Part of a small language model's weights.
Size: 8 layers, width 256, 2 heads of 128, MLP 1280 squared ReLU, vocabulary 4096, 12.6M parameters.
Training: a variant of Adam for these matrices, 168M tokens, 5705 steps.
Each number is 500 + 25 x the weight over its row's rms, rounded and kept within 0 to 999. Layers, rows and columns count from 0. Numbers have three digits each. The size before them is the row's rms in percent of the matrix's.

# up: layer 5 MLP up, 1280x256, rms 0.0784, rows 943-995, columns 0-127
# down: layer 5 MLP down (transposed), 1280x256, rms 0.0727, rows 943-994, columns 0-127
up943 100:511488568518524458465512523493507525530475431479500493526480528521506537455516482517505514533469516498469496488496495551514478535462478478507459499516490498486481514480493503497486536504474501517515478494471494475487508515536532437491509470548501488458491519555495472547535469490443488524507485504438481519512489515495482498500476518502480475479515528510480512494521522525494491464520
down943 098:513495454514546519546505475500533490506532488514509515510508507500540536510509475516513457491509498510510464518512468473502514495513523495471481510514482507470499527540491483510511488465497505477490506496474504486534544509504486482482478468475519492497536496500519522478524485505446511490459514527485457488480542500527502520552501483538502524539531482533489461477499537491545488510485
up944 107:503537522515515452520509464469479474476482479520493487498510480507488486487478513519504522476528450497503491501482522534455497534440483473521499515496531513525483484491489500482493520499541486524502498523505493518474509475466487529507505470459495459506532438495490510522505468483458544510451514517493561517501519502490514554472531504484453486522507511476486492497516519543486486487537
down944 105:515524490530519518484499516493485463531476451481513542490486531517497490536477513513464520476494531477490567488483489450468487475522466435482508502484500515506532511484506531509469490510492467528528499510493492504502490475469438511478478506483517494481504511514508501525471484524501510512486535547475474486481526534505507496471495487492495509536526462508531530513530475463522492481502
up945 109:474515546516465454493511506511539545505525495516494519459471522477503492536500525537457493474516502474496500524533518503474439491448494524498552465518469528455494505532505525493502485494537483558480510488480497489486487538515485514513479495520518514515535524526515525531457507528485533469471532482508505494486507504526488543490487488506457518527503517504478494488511506493486522491528
down945 111:522500492488488476489509500491503481517519494506478514490458489501511507493476508530498523487516473517480535523480493522497509468480527508531507482519521504555497530535534472488507487494463520521494504521410509500529495428455487525556507534514537476506505456556497533503527472501532490534551473500529495485485470497463461463533461486464540508507543504490503511531487523472482525510489
up946 103:521493501469471502455485482483517519476503497501489480479491521533487514515479494547490509456487488487560482480514491491517494491514461506510504494465503517510514465517486485501471529520522472503500493517472490500482491490493457507515475492470489473543507498494471481472531452482472491498488483439496467495519513499463496505489514479558484516510466549504490490542544506478478446515486
down946 106:491486507546447521483517486488533495499507500484482507492474498520479456454481505481489505494455509468475520501461478534469515474535524517535531465505516541487507528542488491505516500538495448521520471538496514493475494535492480536492526497474509550471495530477479510483518519513494482478512538546503487533519485480501519493522498488485507491519482483533464490529498511502507501493538
up947 097:523457516537484506496508514492499501500546486505507489486566500479512467506471521532452489481488492472464514505475498505501483512519493525517586538528457445506529473484511512476489496481511548497474463445460496447484459493516504517502485533502487471521530514486562516515521509503487479466454535506493504478549485502497524533501481534488491476517518498520526501493433490546476490483494
down947 096:514499552526489489493496503514509505501564468483534531556545464451490501512536511498512491473480531503507501508492463479491474550495499505443565523537485484525514532522500490503475531447510474501498481519482512482506530515501493507484467484557484517481475476459451471480498497478500496468535485482483527483498477496491508468523491483483493479529517493510513504491457513538491491470477
up948 102:539486535500455466495463503512518471533540542467460518484503527508487500501461488540502514513494475442515511529508512525446494516511490496477493459521497527523509469512527493502487475459489512448488469493482462452509490504462484493513531499561533472528476430504514559513510499545480502486502477463480508508505551500520541474479492516520437552547512519503474515470486516483537503475523
down948 101:470529529473546486507516472516544504507524547484465533507488529444534501459531515503511496500503464502467536478528488485474482519495480508510516495556523569501498524524521476498469460481540487518525550512520491491472507500492482523475536476492523460484481499534533484495528506481513511545511510486527470524488482485491531486479479483489513545485451553491488509532474525469507534534509
up949 098:485499479529496496472515514477534526482555455469501495502504506508538463520484481509441506551509453507494525489553489500511513528514464510463471528529485575518509510451480554487504451510509502482531489489469469521528512504513471491502498489537562458518492492516449459518470525508530514529484505523473496514505495521536519463470550465470502500532485505483474471492473517474533510519464
down949 103:507508502470440514502557442506488482489461492485456496503545520497482535549543495499490464476489507496512471518470444520516466461517530502475487489504523488519547500533511503527498514476464457518470496486567509521505532566499497483464469503515425554493496461498484517500512482496509520456522468498528513526481529466479499532513511502508496497470513485479473495504476497526490481515451
up950 083:513540545515503459504516544484548489497497525495530496459504472542490528438528503479488510539493490484458519495502535528488485508450567512482519522469490550492479477494545445541480531462500502494485481482509452459503508516500535504472495504519537475478474527487500493517505453519532536511497482568478476565497507499509514477520484517462476556496497475522496514478466510495527454504470
down950 081:471437442477620521528489521517430509482500488517503509517516495504509488546484507494510483491489517509493512528484471508487517525519461459513487520552529461525521495496442519465505491508478526495535509518505550516496492506510435490454450489493496501514545458503536483477490501480500538499510487464498513440506471508484489508480526500507528469486516517490495456519556495525470545470492
up951 101:468519575493491500522502467485509544502504509483512523531479494524525494496489509506516516528526493462486513480525486508504521516453487506542534489497512495482478506491505512513459500506516540484476525458483467481520515498486493464519474467487524517539497463516520490545477501461524530501523494487485533514561486505495519537486524525529524500516533501516501520557478529486516488466467
down951 101:496531512470491446513536488506514474541511522525510500512517495487501478511490479483520502477486483436514444517459522486525515479477484525501495477496486515515517501547485488486503498511513494489531521542458510494514504465481499481487517541485494507465543468516470494517535460513493544469563514537500498516507467492541483519499518477445472492473473518569472487487495537488485478474485
up952 091:491449472488476512508451510503488496490497475542540507500505488532493470505490459512533512514511505538511507529499506526500507506476485503536531491508480467501503509495452468496482508492495490461524513459523521504464507497480449502555507488488527492526450506519489461498491522473454493504492488454469516507496477491532515526493515490580462497484480506464503490483517498486447489505481
down952 093:504498492536516469530465448548498483473528503479495536507473462512552483493476478523468483521487466526487486503519487481487535514515493460496544498482474519495525466490513544507464505508521496482506496468479503467506483486498524436505505503459534496527541445458451479535479497456535525496480519505475489513538477526505485487497502502449503507524496537492496467492475508527519545510465
up953 092:491490507519467500449508476478487522501513484458517480491545469468499490492481514519506490528538506450516495503508513543510482518525494521516511482459600510506496515519547524478499492517504501497504496499495509481513472484530503473514503472476487473480495476461468563478499473479482497477508455479483498500514512497471545508551544563465479535514521510514506530531524492533515511497475
down953 093:503481479458538495483503514510478490526455532506556476455483478531488490497484468536469477506474518504557532521519492528518497485525502505455515526503544487502522529541480522491482504508501516478508522514480480473486477473463469545505492531517485531526524506486473491483523498532536442515517477473541491509472531477511489515499481519527508486483495471488550525501511505482480476556492
up954 105:460500517495463516489463573454500506522475514511504532461493491469526493511512509492493528535532517524459497506509520478523457509502463487501520482494500516491460502516520497504476554491507509506526502447478454532514510518522458544550497519471503547506524470531497541500511497492503509502511514516481491482490521496551470566458472496504474476508480532513482440528490524501485479461495
down954 104:549513485522413501498508545491504522495523512520504511492542529503542502515515476503529500473492490545511509421489522482510538473449459502514511519440467503503493513492504493438482539497526486507491521495509523533488519502475448505515471504472522508538463495530477482496520509504490495515461464465509504502470459509492477472526498517529477533474473517533557535543470528475478500491486
up955 104:480476490501496447520491481486515507508535499478491517502512489501527475475477503576448487495525488515477483538543498484515453485491459478506508480498464511470504527497522514513490523486511543479474498480511512461526471513479472496499527496502538508538546484478479541551498537505498518501514487459508450468517509451503484506496491505473479478555514500474478498507523485459460478513505
down955 103:459548506524447502493506474489514462472509502489484543514484472486528516520477525520476512540501459511575501489539512496500542475541483522494474484504514515468465477482535513503538495563458530474432480536510542467488470516493496488484512538507466482506456512497469505489521488456473487509517499520457520475468528523501480494458532532467451500513510504528493543471515439453534499521529
up956 086:465430521502411510433505517511484504465497528516529502456514539530518459485506502486467495506537508480539488518492534520450510497464522510524490498485523547511508511514455460523472514511505473490516531483466528486495535506481512500507478483486489503467508502481497520507459484481491512484466483473492483523474531506500491516509469491518464487538516502485498501503521505499458493511496
down956 084:468465515465497436451454501468443505517509453485482496474516473449495552507529491526541514471464483506502467504490470482557516479523511538510531505550483539503516505489488511454510509496462505498513492534499522507491493456494521455464471485507507526496504524518481469473522527500447488476550477479540502481470449530515478488500502550490535492526488533486511535525492529505484526536513
up957 099:486523456517486489510508509538539540470495477462493491537471495512498485501443474524499498543510474453475518491454492508512480515509515517514503488533488532480470497526489521505482482491459520453506482503487527542495481465512480511495421495507547460501517491510577469485511523482543467513504462502488529490493485511489515508515532503497529484514484505483480510486482533543458472484499
down957 100:465522481489501462489465505446482478520513441542485471509491516513517456507483489493544464484523446531554506503495470511502502468515488490520454536507474504512483472511515513518513520456459494551483460488511502509485526481517509495478533522529491485478481491538514502528478504538524483534472512495476553532462505540518507505515498504505478494479499507505510508433516508527465500489509
up958 085:488447526513541492485489479500492506494509499513526489491511522532500496502494538491491495508521460495455491518502493553497495471519503513511496506486489493474523491481499506505509492518481483508498455507511517505514527497519525438514488512545500463493475489519511522500479485509455548469516511515488478509495497511458539511457511495521506486538532522501439525468507460442510518455504
down958 091:505509487487448524485542527440529461469465480546534534513490512494514473533498532526457479498462496507495509489475478466517512502478489516478507515476500494517458484509496519504473544489488500460473526495495503489507484464531531527536463500508463475505500509519491517550492503492514465510509492512501493492501518499484497507464511459431474489519493509495511500509528521510486518506484
up959 099:532508497512439511482496515490507498488506514488491505483454520498518513532467474491471492462497499471524516497501489507463513451478486459503494521505504483493534510499498529524520485511487483488519490518493494532499485504508491512516518491509503483480506433511505484486472505503517482455480485461453477460498537488476505502515480470503531487495482510505500498504490486491487523472531
down959 098:526475485470568503474489532507452494495511540531467538548463510452495520522526461508512541509509539504486513468490476520526515520485497481496483481501504472523489504499502484433497486487521469496499512471510527476486518510496553487515521512445478510505494501504515494533505497501515522449530531468517493471528478513510503480459475471492492463472518496485494510511482452453528514471487
up960 098:486519477535461491523512508491517511472501479520494485469489513514534486516518506539525497514500498521472479504473500486486482493501526515494472554531500511517553504502501519496513520463480460520485495481519527512502504422518465478517522457525520494471504437563511497557498436462472501476512490487505528480494477510473493527496493527528527505520537509489502459521525493486494500521499
down960 097:499484583491519531456483505507507531484481503481560466487504513522479485526521522471530543469477488492494466550538469460540509497505495514468487519510550477511536489529507501483517498520488527483517490525460545522462503513492534535507483496479480501459510448553489509462533493493490500497508477450470503476523496493458538467498511519464557488501509536512515480510555498522515491484470
up961 098:476500543496516489471477495456517503535528497523513530506531515497482527489481492474544530514520468487555519509540490478509513482493475517505517544503546455487495477471529461513445526522470583471499489425502481517559502497470495483547495483495528481536474512473468501478506489514493488501505452484421472504489504521446503506510498517488449516500519490466485519495476507482476465479491
down961 099:520554453484484505488500469539543456471488469510498505528522494508536494505493499470428478543478462515491501497451518507505466489439503506476458460518526536500515489507520501488525510500501418520455540522523511498455500490501478505495507490508543485472531480506549526513521478492469468493518521500545497500515521484487429509472535495492493508496527488508515508525491521526503467529495
up962 105:479521505527495504532488502481537520498524514484506507529526506529525550543475517547451502470503505440510484463514497496484544484502519477550521484489504575491538478529487561498489507514479448487483473482485452511553530518495494473476528518475503514484526501521523473544461488522518579492475528490507533535521501518502529527457497503480467512483474502510493515479521500554505453485505
down962 101:491507498479475538515515495502486536469514501510476486522543451524522484451514549490477451480545500497479519532510512484500510459511498478517482509487497542483468469472538476480516473492518495521507525520489489495479507532502510503457481491527509481452553502513514531449468529482468486486507525541548527488497453480527500524493502466525520480552497507490499495470491431479527474567517
up963 104:498525570525522505547491518457492533483471502478529487489522482527480485491492517495543501497477494503502495492488466504499530476488545486496505467493474496542542476442486495548513480485543501510471526466444484506544517482533502530539533526460504470467504501529509536470476497522509477499501521543456520453532482546479510496529517503531525482515503518480498518486494497509469517480533
down963 104:537471497511493518508503521493478472492524447531497557505501481483513492503479488499506498480532529513504561464484561516486499554499500539486511467519487493480487495530496456468483500489482534463528493447538487505533477511482512532487458505504477487497523489462527474521478521507509501487472505511515494482484499483471508543535446502507478499502477482491542501507526517530487522513454
up964 093:489474510513458522484492536500516503521509496499490501500500485487538485486487496547450491487502467524520522527507490507506505458499504428491504538492520519498504498478516512469489480523506494463483535510500523522483489511498433500497502487504489493513490495509508484506530453502466490447491495493455539463511480493535493534491542485504503487517492492449505488494484508532478492465523
down964 092:520468537492430512451455507499464463492481509525530502501498457513464453518463508526531500492454506505481450492471522494496506527517485501497501530537473502520488530476465493522513491508495468502495493514502525504444478519508511503436477534501462506499479517524503531462502502506493500531480526489468489470555482475508544498519459483525502543497479483556504544516450480520521502480477
up965 100:500517478533506463489476560498526518514496476441491501505553497535492503531507539454535448512505514476482507439509527543473462493498527501510534534488521501482504485521509458533520488490510483506532497521508469450529496490521489492499453478480515498500485511538523474533503522487478507484497491502507488481506509494476491503484479527514498441512495518512510486473488454497490506471521
down965 101:483498470467504489492543511542502473508482528470511497511509527553525497519540516500513487462484540497500514477510519490525508547465512497511498500551529504498488472552524555468489524490490483465506530480537467509487501489470453534485529454481555503517535512479498478487536491477507516500477518509512497459473459505506506550482517444481519509567443485483491529489498508478466481508493
up966 092:521514546549518535492498503499526481441528519480521453505523523515521495522501475492507524487521462482508436514471527542504551480526495492487442539483468468525489534491476492534499515492476506483465487517511501523508561509538507526514516486467492517497541507517493518492481518492515553494515497522526504530516474499478489562505506463510513491483511497505511504461512443464513487525513
down966 090:498473489451452507504534494521523487485479546566509478505479512535509513507472476519509515537492510456509512520523471469508521508530497501497489485521509500523559512484478488536534526531500527499486489462518529468505541518513526538507484502516502538468509509511467456494489519476512482536473477455564490523497507492489480527535467465538555472500504480525489479516516511487524542507502
up967 093:434486526511506465533497499507485529518498488498492518502508541563504519450483528539521491535504506451497468521513478515471496487532505490498489481505473497509522478532554493510479463499500524497490483490501503464496501506492515527518522524525481489531513470530501531484536524523506524478530477494477480464504470557491541530505535528496478480520530515467455521476543514450547509472520
down967 095:516525471517474501478481491499457503488543519483545490512480474517526488509554472536488523489503529527483461446515465526489492494489538490482476547523503556475534501505491476481488511490520509485554475523520517516477462479476481481497500493457489477491512478512512469486500503471493496525485520512512518509509501562513485500502497521482504521525496505470507507503476479501475501531477
up968 099:472531468494506464505503534487533514490537487519486500486494501528489468478532520496519484478484515532486479490510486504458518542532459511529495553504557485545492519565470494558524509446512504506448484499479461476539510476506475506522515521492496480512510499480473484511529487548492523512492493523528498453544480443512528480516514533457540459512535513520498489475448475477502470520531
down968 100:494543478511533502492481529483492491519505490539543505447425471546517519501484544513524479484541509469513480477476485543532481487507545513500473478551507520533499502520473525494504475499522499530428465506476542498540536522473470483531513493455539507482500537514494507491496497511522519525526568474497499495543518499497538494522493484514551522539514513491528499547460535501496514523476
up969 105:478535527492520467522499506490532489478515509515495509507554468492524482488530535490490529536498477510480472518486475501521476465521505525511540518520559443490499454511521541531480505435484531505522473512525521511489503525514503517529466459540517460502458474469480515527564496485491507523520531537505484500500501519487511501483513488495490511484524459483471458521489505520458522473513
down969 106:514520497496517508527450456506465515548512490518443496524486490530499515487491488515497488477500495527495510483528454472496482482555517522537487536464512485524529477519488492483486487510461533518488474481414552495535460451469499486504487491495488527484482479520513514510506498499491464522535472543503463465466476563498467497496460525499508507486463513542544494476521490541495508530490
up970 094:469459536502483491479505515475508505486491502488508460522514508528487500479510510507498516486519508494503480513539528500530470502518479520486512516450488491513513485486532482485528529424509514461496517496506548500548528506547521495504454531487532494447528487541505469517490509491465517496477507500537500490488481490508441494478518507510544477540475525489484493466515469468486550445511
down970 095:496564515623487507492481501549547520511540494521493470488483466506502460530504481528488483506496470461487464523503488461477508482499494508513497459565538494469526475512486505480516515528503477499511469499496466490465487509485484502498489488527512456523527511520518501468499505471496525523532513518504505468517510496482483477490555475478496509492489513484476482495506542507526464506472
up971 102:492527465502514497493499491502505477534503451505499486475476471559499515492474492440485494485558510522500517494485439524498466494527511516519474523503512479512479482477471492521519491524528475540490513442480490524483506512507503490487453557441534529466485496518544508495518493520485500492525524514497485491512513534524525561502523513490505510524535518427473499517487504501563518534503
down971 103:496499537554510473514454478502527486518514532521465534517467505500498494542547489475531490524517472485507466494501520501524509483506488511485488513503515509506482481529467469506501505485527473510493520484487501547511473521511480465502477537491578544472485514505526492471527485507514526489516526478505475566453509525491497533496480537509496474514558495501464481533505481525463525509507
up972 102:501498509511496502468474515484527551525520502524516473497503515484516518491504517533489497462484509501493454488486488482461482511491500506526479539531504458503511435514454459512519524511511508588478483499506512506558486515509526534514513535501500487552486515448458497503481473530505485430489468514509524514505464489494484535464534511549471494489553513474504478485478522512513437472520
down972 104:506501466490512497501459502484489475481489482512485479555500506497522510538516460511502478484471526522480508485536443522541545520500518484526523555472494502499496494538513527477488514510493501488522474459542466513491530500546473467478485493449485498504517517508509535500467504513516482518510509480534451442496506475557523528535505486459507544467495527478534565491516487501496469480488
up973 096:493483483506481483519475491505470560497490509524505488473510484500530467559505532477483457460515490509454517517468554507479502442472474497486457496518468496513498461488536473474482489492468494512510428513505493459471514514512503493511498461515509513520527473495532524521456485489475478523501505480446498516482501528460504454508523527477482508526528477406468511524516485515504511509533
down973 096:535485513491497480477513521428521432524444513522458495529489521505482539502500460523461494498516510503472510507507496519509490513489504492502498485515541441538498504487515522504512503501517522456522517466539460481516504480496511497490520519499457524503490550480502482510495505545504507517515524467509545477528493475495501524460489478482535504560481469500486498501522477507487493469516
up974 104:537512495492462523485506557488496492493471520484513494475518483448526479505463506509504458489488499529499426502515515499521445469514498486459512513473489533512510479520478497526524471498490492496508528514509423500522475457515486474521543488511525495517502467481532533509497520525497513483476500517469527490485505499519474497513459519542509527535505479485452498506552525546496485506484
down974 105:482444538504558435488494501509512517536511476495518525473469459509466509455509493468508498519504487496501514513466519548512494562515457473485499526531499506494515460538503538493506491492512478484481493494514529507476473485486538503493459489507483514482472486515515511514476533506480436493542512483512504492502472522479508483480532469477480534558529510506514511507517503464492536466452
up975 101:513492484511530452484474491510510518478460468533520500476469475552494541485449509502512558490519503488525470464506468539485504521509507530484539546524476513496505524489491474527472540525513457511483476491470446511492498478503520450493479518477491509539491525499501475479529458503497486493492480564467513486505475501462529484462557473511476506507500490477452486517520461485450462499519
down975 099:486481550532492520506508442529507491495468528460491480536530512509503492530512486507518426530491539521485509509472553502465527482497468470508498493506492502505467542514483479545483501457454527484513500506496510482503489506480500492529516500553504497471467496461477500553501511503489534403514524472488515530497519456498494513491501498506500456485478469534525496457478481473496505489542
up976 110:504508507499476492485476488490511520525519536480494515513541506495528556554477514465509490528516477477504483516514550505524483475499513497518497483519536472476499456527469516502505490508492461493485506499497519533496522454528517501510459518515492458515493508479492500437534470490515533517519517437517483533471480454441512517487518509498518493546484515521524479520504488479516489489507
down976 106:497541464512493461493515474495521497483486507492515521506534480513544499474514479482559496496463500473489525466553494509475498488486528499482540513490537517525501481483460497473548477495511458552525519517537519481533545511498566479486476502494496476502517490475517511513414492528519540497498522527472537526497505490537513530516444534449490537516527475512510476489517530500534461522505
up977 097:523471491490448489476484481472486511484494514509522472521479500500496493515476472487534501476509510518519511513536518485480477520514451507447487492486452549534510504498488542512463530482522467555539481501477506520533488517458512499511555497508500535492502505511455525475510484508483544457503492503507554499473448499496443542486471538509502463532486519472517480504458491489492482479508
down977 096:506550479554498519492506452495532480477462451486507556500505503452514535485486491463474548482528465452476499478500465480489520497505522507501502524529534495497537464525490486474510499486517526494454515534488521519470512465516523490497488482491533517492453472516509483492497505489497517528493529467505464479488484492530518496579529492501505514509487486513523492509512496519499478504496
up978 106:500506518490464464516461499438508515494457487516534481495484503514497496552442498486465502540529498522495513507493495520479470468504481510475562523481489499503502496499492474494513499450474542487452503508493527537521494458493488483530523503516524525506517459522478522477543547458499524492513468443508512509525509469448498486494542484535507539523462527482501492483463469511500496500506
down978 099:451519503545476460491479489481519463502486492533498523471515437539500508540487456474496516522511516533480491513547498490537496494539473487523506544545529504488515479496496511512461544504505474482533524482478516575517507451502513492505558492505503454516512535484509474478488486502552512493527488541517488505482475540518534512533527506486490476521481518538502524487525511486481510506520
up979 098:460515504523498452491501514482506485505491469495476490505505472514568505497501470525468512533537481486547466488466491548533493527471501505529481508456507524524531495486508494511499519503470501542510504504506496488478561463478464520515472525497502458483488491523500461502475495500498549510462511506539513526478520531472497570438487467501467543533492457439471440500476466521527452511490
down979 096:502506520503473527506508517450475489473512466482511496458501476472486482535513477477544501524514479523481521524475530497510509484504504532497456465502504524500469488482486437521532432472511468509531503518495512494490471507470508504484511483493483483506505447508505462493467481475501501514515517494486539457493488506449503471535525538511476509486475495464505486491524534545495495507522
up980 097:499535516475506505492474478485506525443525467532515565493533532469470549474453492481495500494503505546486483464507481526493485520483488485523542567521555463487538456537484529487462539508469530530495483512509520498512500454542526431527514478482502533526508501469499517498535496503534527537503514484482484494500505483466496515539453469502473523507517512497499500501533495538497520466497
down980 097:518530486489524414512477524526486494553482485507476455521489495512518507473513576486508525466523481510452507497500515498480535480486470481500519476501497514477489482475511522451487493508528503473490502498491519497502497526469490479508467515518532504489457525550555468458460467471504440501471494477494506499471485471475497490477540502480463493539516461461484491481543496496510480503491
up981 111:478495472541496466518497468484560519492522495461463477472429500503533543474498525521495477540502495456516474520555466512457462528490527468537461485471503520475501516511521515515549486531446474511492435505478483523506481499473519505520508506430510444478504514493460474502564512470508494505517497506499508490532525479510474512469541527501516533541508478490527485536490492498506436489476
down981 113:488532471513499496568471488494481501548552505474534520514487484512474455520507500497495534495499501521524523450497510511525485474484541507468471487523534458465511517499465522475548476490463504482475502520499500496503546503493500465507502541499500497506523485535506508524494495493532476510477514508462466504486483507538469483485512515542568497508497500515469498520492527495497518485506
up982 098:538520506499502464533486540506527476484525505500514559492495543452517543483470508483482543496550451508481491497509492527479476512541505509469508496516544461523521500502502513557495520522475534439503481490518513524502538495470506520506488540555489498497480477498498517555553506509479476533484485495484506543517535466531525496554455492482488468506504479503489475510475508523498515460462
down982 103:462503462464496500529479535516519521492486452509516501494432498488491500491504491460502465486496492503487501507503465466504477478513521480497571535526499530550505517471485497497455509483495479492510517504508503520491524498494483522496510461509524489534482479470505489499515475487494425518478507544522526498494483448496500463509451487555546481517483481474505509473521526503532563492526
up983 102:480501528498538494520477506472508474495479503533480489488526538477500469487483528457485508477534486474517509453524476506484501443491493487501549512502521432515508497488513497511516516470459534512495511483484520543515500472481514527520497518474480522486493523470495524518529495531505538477481494515521515499557509472479521545523502495479518503506522480518509470493437513512504523468540
down983 101:516504538481478464521557495457508495517478511534483521501503474461506459482506487486508473495499485473488536491505463473562490434528524483532531551495496482487503488484528492511474479514511525518525516512493514515510482466500507523490529519537425513509482549453478475486518501437488477526510489472495464488482502490516466502509525506460515501496513510502510497495448477482444545460531
up984 101:509493509499498444477486453476506509502500520481477515547537549509584501486468545497498533509511480510525522466542530515490506503472462506482540485480509492494502497491499480526480463500456506490531505478476499483503500493527482501528525530479527508485521476509494492505480500503502533542494482475498491500586492451469492511485503531560535494512541515520492487492539503522519495476490
down984 102:450524503484510523527478483518468537550513460477494435487501441524485498510524469502514526472517547490485496474494521474490516540498485472494552527493516501506490540472521485481536507499529511495506437523516491467500533524488484523469502464512497525462512499479511524449528547539492487462477505521452526503509480436484538493486550524503516503481479508536512465499473522446469448474524
up985 103:487522478510505515502494495462535512456493516460481518538529476495539541508498499533488515478529481502521473523455500499486516498515492443462493490493489514547516519499487496520471500478522522455507507525494562475496494497515506494510476513514488510492463475499489463527455534511525514537490519505521508473550496455520472502505510487498501459499498501524469513526503465488494490506497
down985 101:502454500496497488474500481479489467474487483516509509538495545479487478510528489546460498483450521485459529524518442476508532509505481545489495461491483481476506522485505481500509458469517485505533515488498469483523488480455484502485492499493501494540521502537502511538507525510528503498507489541510544512497470483587481509522489489522530472493495515470490514493475521500514506491501
up986 095:515519498537522482470468561487493550462503495467490528489522506507504543486488508490508501510464542476499484506457547513473539492482551477486491463507489477489505453512519507489492466490491448489504518475512491510517502505511498498515494484500512506497529523507489487490467459513487495491510495541477485496478494512447457520483511496529497486522506474516484461502494502500545512459556
down986 098:522518468442469537482483443552496426504485506492466486506566499472488498480473525499503495470499520535497502522454506514502497482533444507515527505461525504471478479513466480506490483513476485514510462519475476482486519533483475490491523463528481498502493483490505495464565516507505471535494532493526528504527488489511504538519496518513494508509503515503474472499495483542476475514525
up987 095:462491523492470507497499521483522484502522495512515517523512477529495506524455489502495445487493512482495532521545504523491483490494482507505531452514476475520493482528538500529554513512562504544499470506441475533499495522476509492506500516537503529495477524527485494469517518514505486481483490470478524487511557569502468549465487520534469507535500488474515464526495454528472523501543
down987 096:504488526501500506505474516501479491487489486518507482541503462488508469486481502462477526499538521472504500499538503498518578482518463483530511548501465480507463521492499508516462514497482477517507474510460522498513518497468535485523531510485530490511548501493528464508521461447475503550490502476503478484494513490458456498496510470527510486453520566493503513485510523477484509517463
up988 101:496521483514513517448505496487554486500573471506515476494500485513525547466461460514502528563504499497516478480513464511481503527480477511532486511441519449539499507503510489500510497499530508465478487481495492535479518518516478533504471521473489464504513497461477524505514438545513523478477422486472466536476502520488504507485569500500508480492481513515474494515526467529487449501480
down988 095:526518519501449555497548498488521521544517520492477477503560529490478482449502491488512491488454510498530513475522449494470504473527459466495529514520480514525505521517515474461507516518498468468494498516496495528488521531522516509497491519498446481498500496507471479471446498501539486527469484485470528500507512527533525485466518515503515506495468468518486506479520476511482530495515
up989 095:457544513545526481503405541486535533509492488494483496440567483507506550512529524535492487513494483524500466464505482472485492481505497499545494496516523520495513487459473503526473470535514510452494464536498521523508517518546520465503466508467521495495519558496506457499494509462490545543488499498487500498524505498498473491482500498483484474501535497496510513554553504534501502537487
down989 100:501448459452470554488488485476483463507544501496454512500521485511500546534474523555485488477510497474502509538520504549474515498515490479530531508511469521477493520499462526505491507478509534501510509460546492557497540523476499482500498489509517549488507518505449502525512526497477491497464526547477507478531489493475507521476505530505472484487492500516496514468544471497503480525491
up990 102:497517476515497512523461494497541533524554501448473529457488449501481512492464487524525502571503498476508444485515526547512521471509522483533490501486475503515533497494491496517499482516525532425537513492514476516496514486516451529504479499525476496547535480515524482522519510514526493508470485496504470498482507476497518501511478556490494503484512503456512475516503506527514474503465
down990 104:529495500500496520508489502504517487490484523532503479518491513511510484473466533523500499542516508494443531516478493518520496511538454509496529510487504523524504486480459487511518476523494516483504521497435503505494471493483508552478494468480477536532548539504547494524489490490484530523516455469491467497493514449479485469500470473530565482508492476524494492517553485494516542497507
up991 098:495494478483428497462463471484498487467470536569468473480497538463529551510479478470488495489504454486491490472522554485481529525515465497487486456512469492485563512501487512505509475514500544455528522470509505503525512492494439499537521531499511486488512503529468490505498486409513531480500452488521480499528492505484505504491506472485483451495496515488498490513486502528464504466487
down991 097:473512507526515527501464503508525508490521496483479509506510456521506458501525509450531478529518528475480502554484497508467482456514516443505493456511468510457490472505495488501494482482509490459521520474485509537529475497539485509478525469468497458464498485497455511487501552525491481489466533517478515490556521485541469516483549531546501460503475512506482492486483495489496460483497
up992 095:500492549512506517507477524505509485456498501466485503490524547560531506478477492501469522510537483524561503505453548509497459532500466469518488466446481493500525506440548507487544511472529492485518495515527485520485486528516471527500466535536511523496500475441538502511516503504507496519501480523466496499516466475497453533443460484536512480524474487501507498477516474506509491510508
down992 097:473501527488501514484490486526463449500516531501514528497523529462520483514476533461499486517478445522480510482502460478474506511465459510567495484498442496472446538479527532501452521496503505481471494495505507498500455521465506511492512521553472500475454511495486475492517518482518480472504500487484542459518494474449495506530432510517512481536505511486479468478510493488511492503543
up993 105:522503523513474434498491529506530491477587496521500506487496545483541527573501460513511527509512496461517507515483503506511488486506500503473543485514511505509547515537497495518474499508499507533492449460496490518496484504513464479514507491547528526543448427558547490563457508542466510518508497531491532492521501479481494503459494497473518503499473492447496488503467521461495471503527
down993 101:506525518516504499469532430496508498468502497527480514490498489502528504509499523513517508512464520525498504538481480481489509517455509505503535487548494477487462536531498518535554465506510477510512503515515505525521502514520552503484486517533509481490519531491498477487489499521544541517488508537438485514536519498507495467484486510523550478474478482509511453475517555541525470476460
up994 099:485529492501498443498472478483509527497472490523470509474520499482533519495516467518454523543481490489507498493483473490460510546455512483508505501527478528514536513436486521478448511488511530482507532490464469453548505488544468498496487543531523497501416508510468477486531529487502519481510489498513487476481517469469522505482485477504466534545511498473493502513547470487512477490482
down994 098:562450508477510514497504492489497471520500554491514492505516482507472509499539514486493470516507532513455493442532506527553527541483542519525470532527518504481491514518505580486514478517486514563455500459446504490487457474536531511465516485534500470507529474502492524437467458515474498490519535449489496517504486504503506498525515529513488491492497529537488465509479495545505514527512
up995 098:503475531490494470514499484484521516494504482507512487484506499524524466470505521532474448472508489493520493491467510457500462486509485475486466537514485481503503513482520518527500473460524516487532514501465467490552496470494478487508472456523516522487470476502480483483502516479467489523522506482528488476515512506472491498502466483600482497516538508515501420512515479502508490470499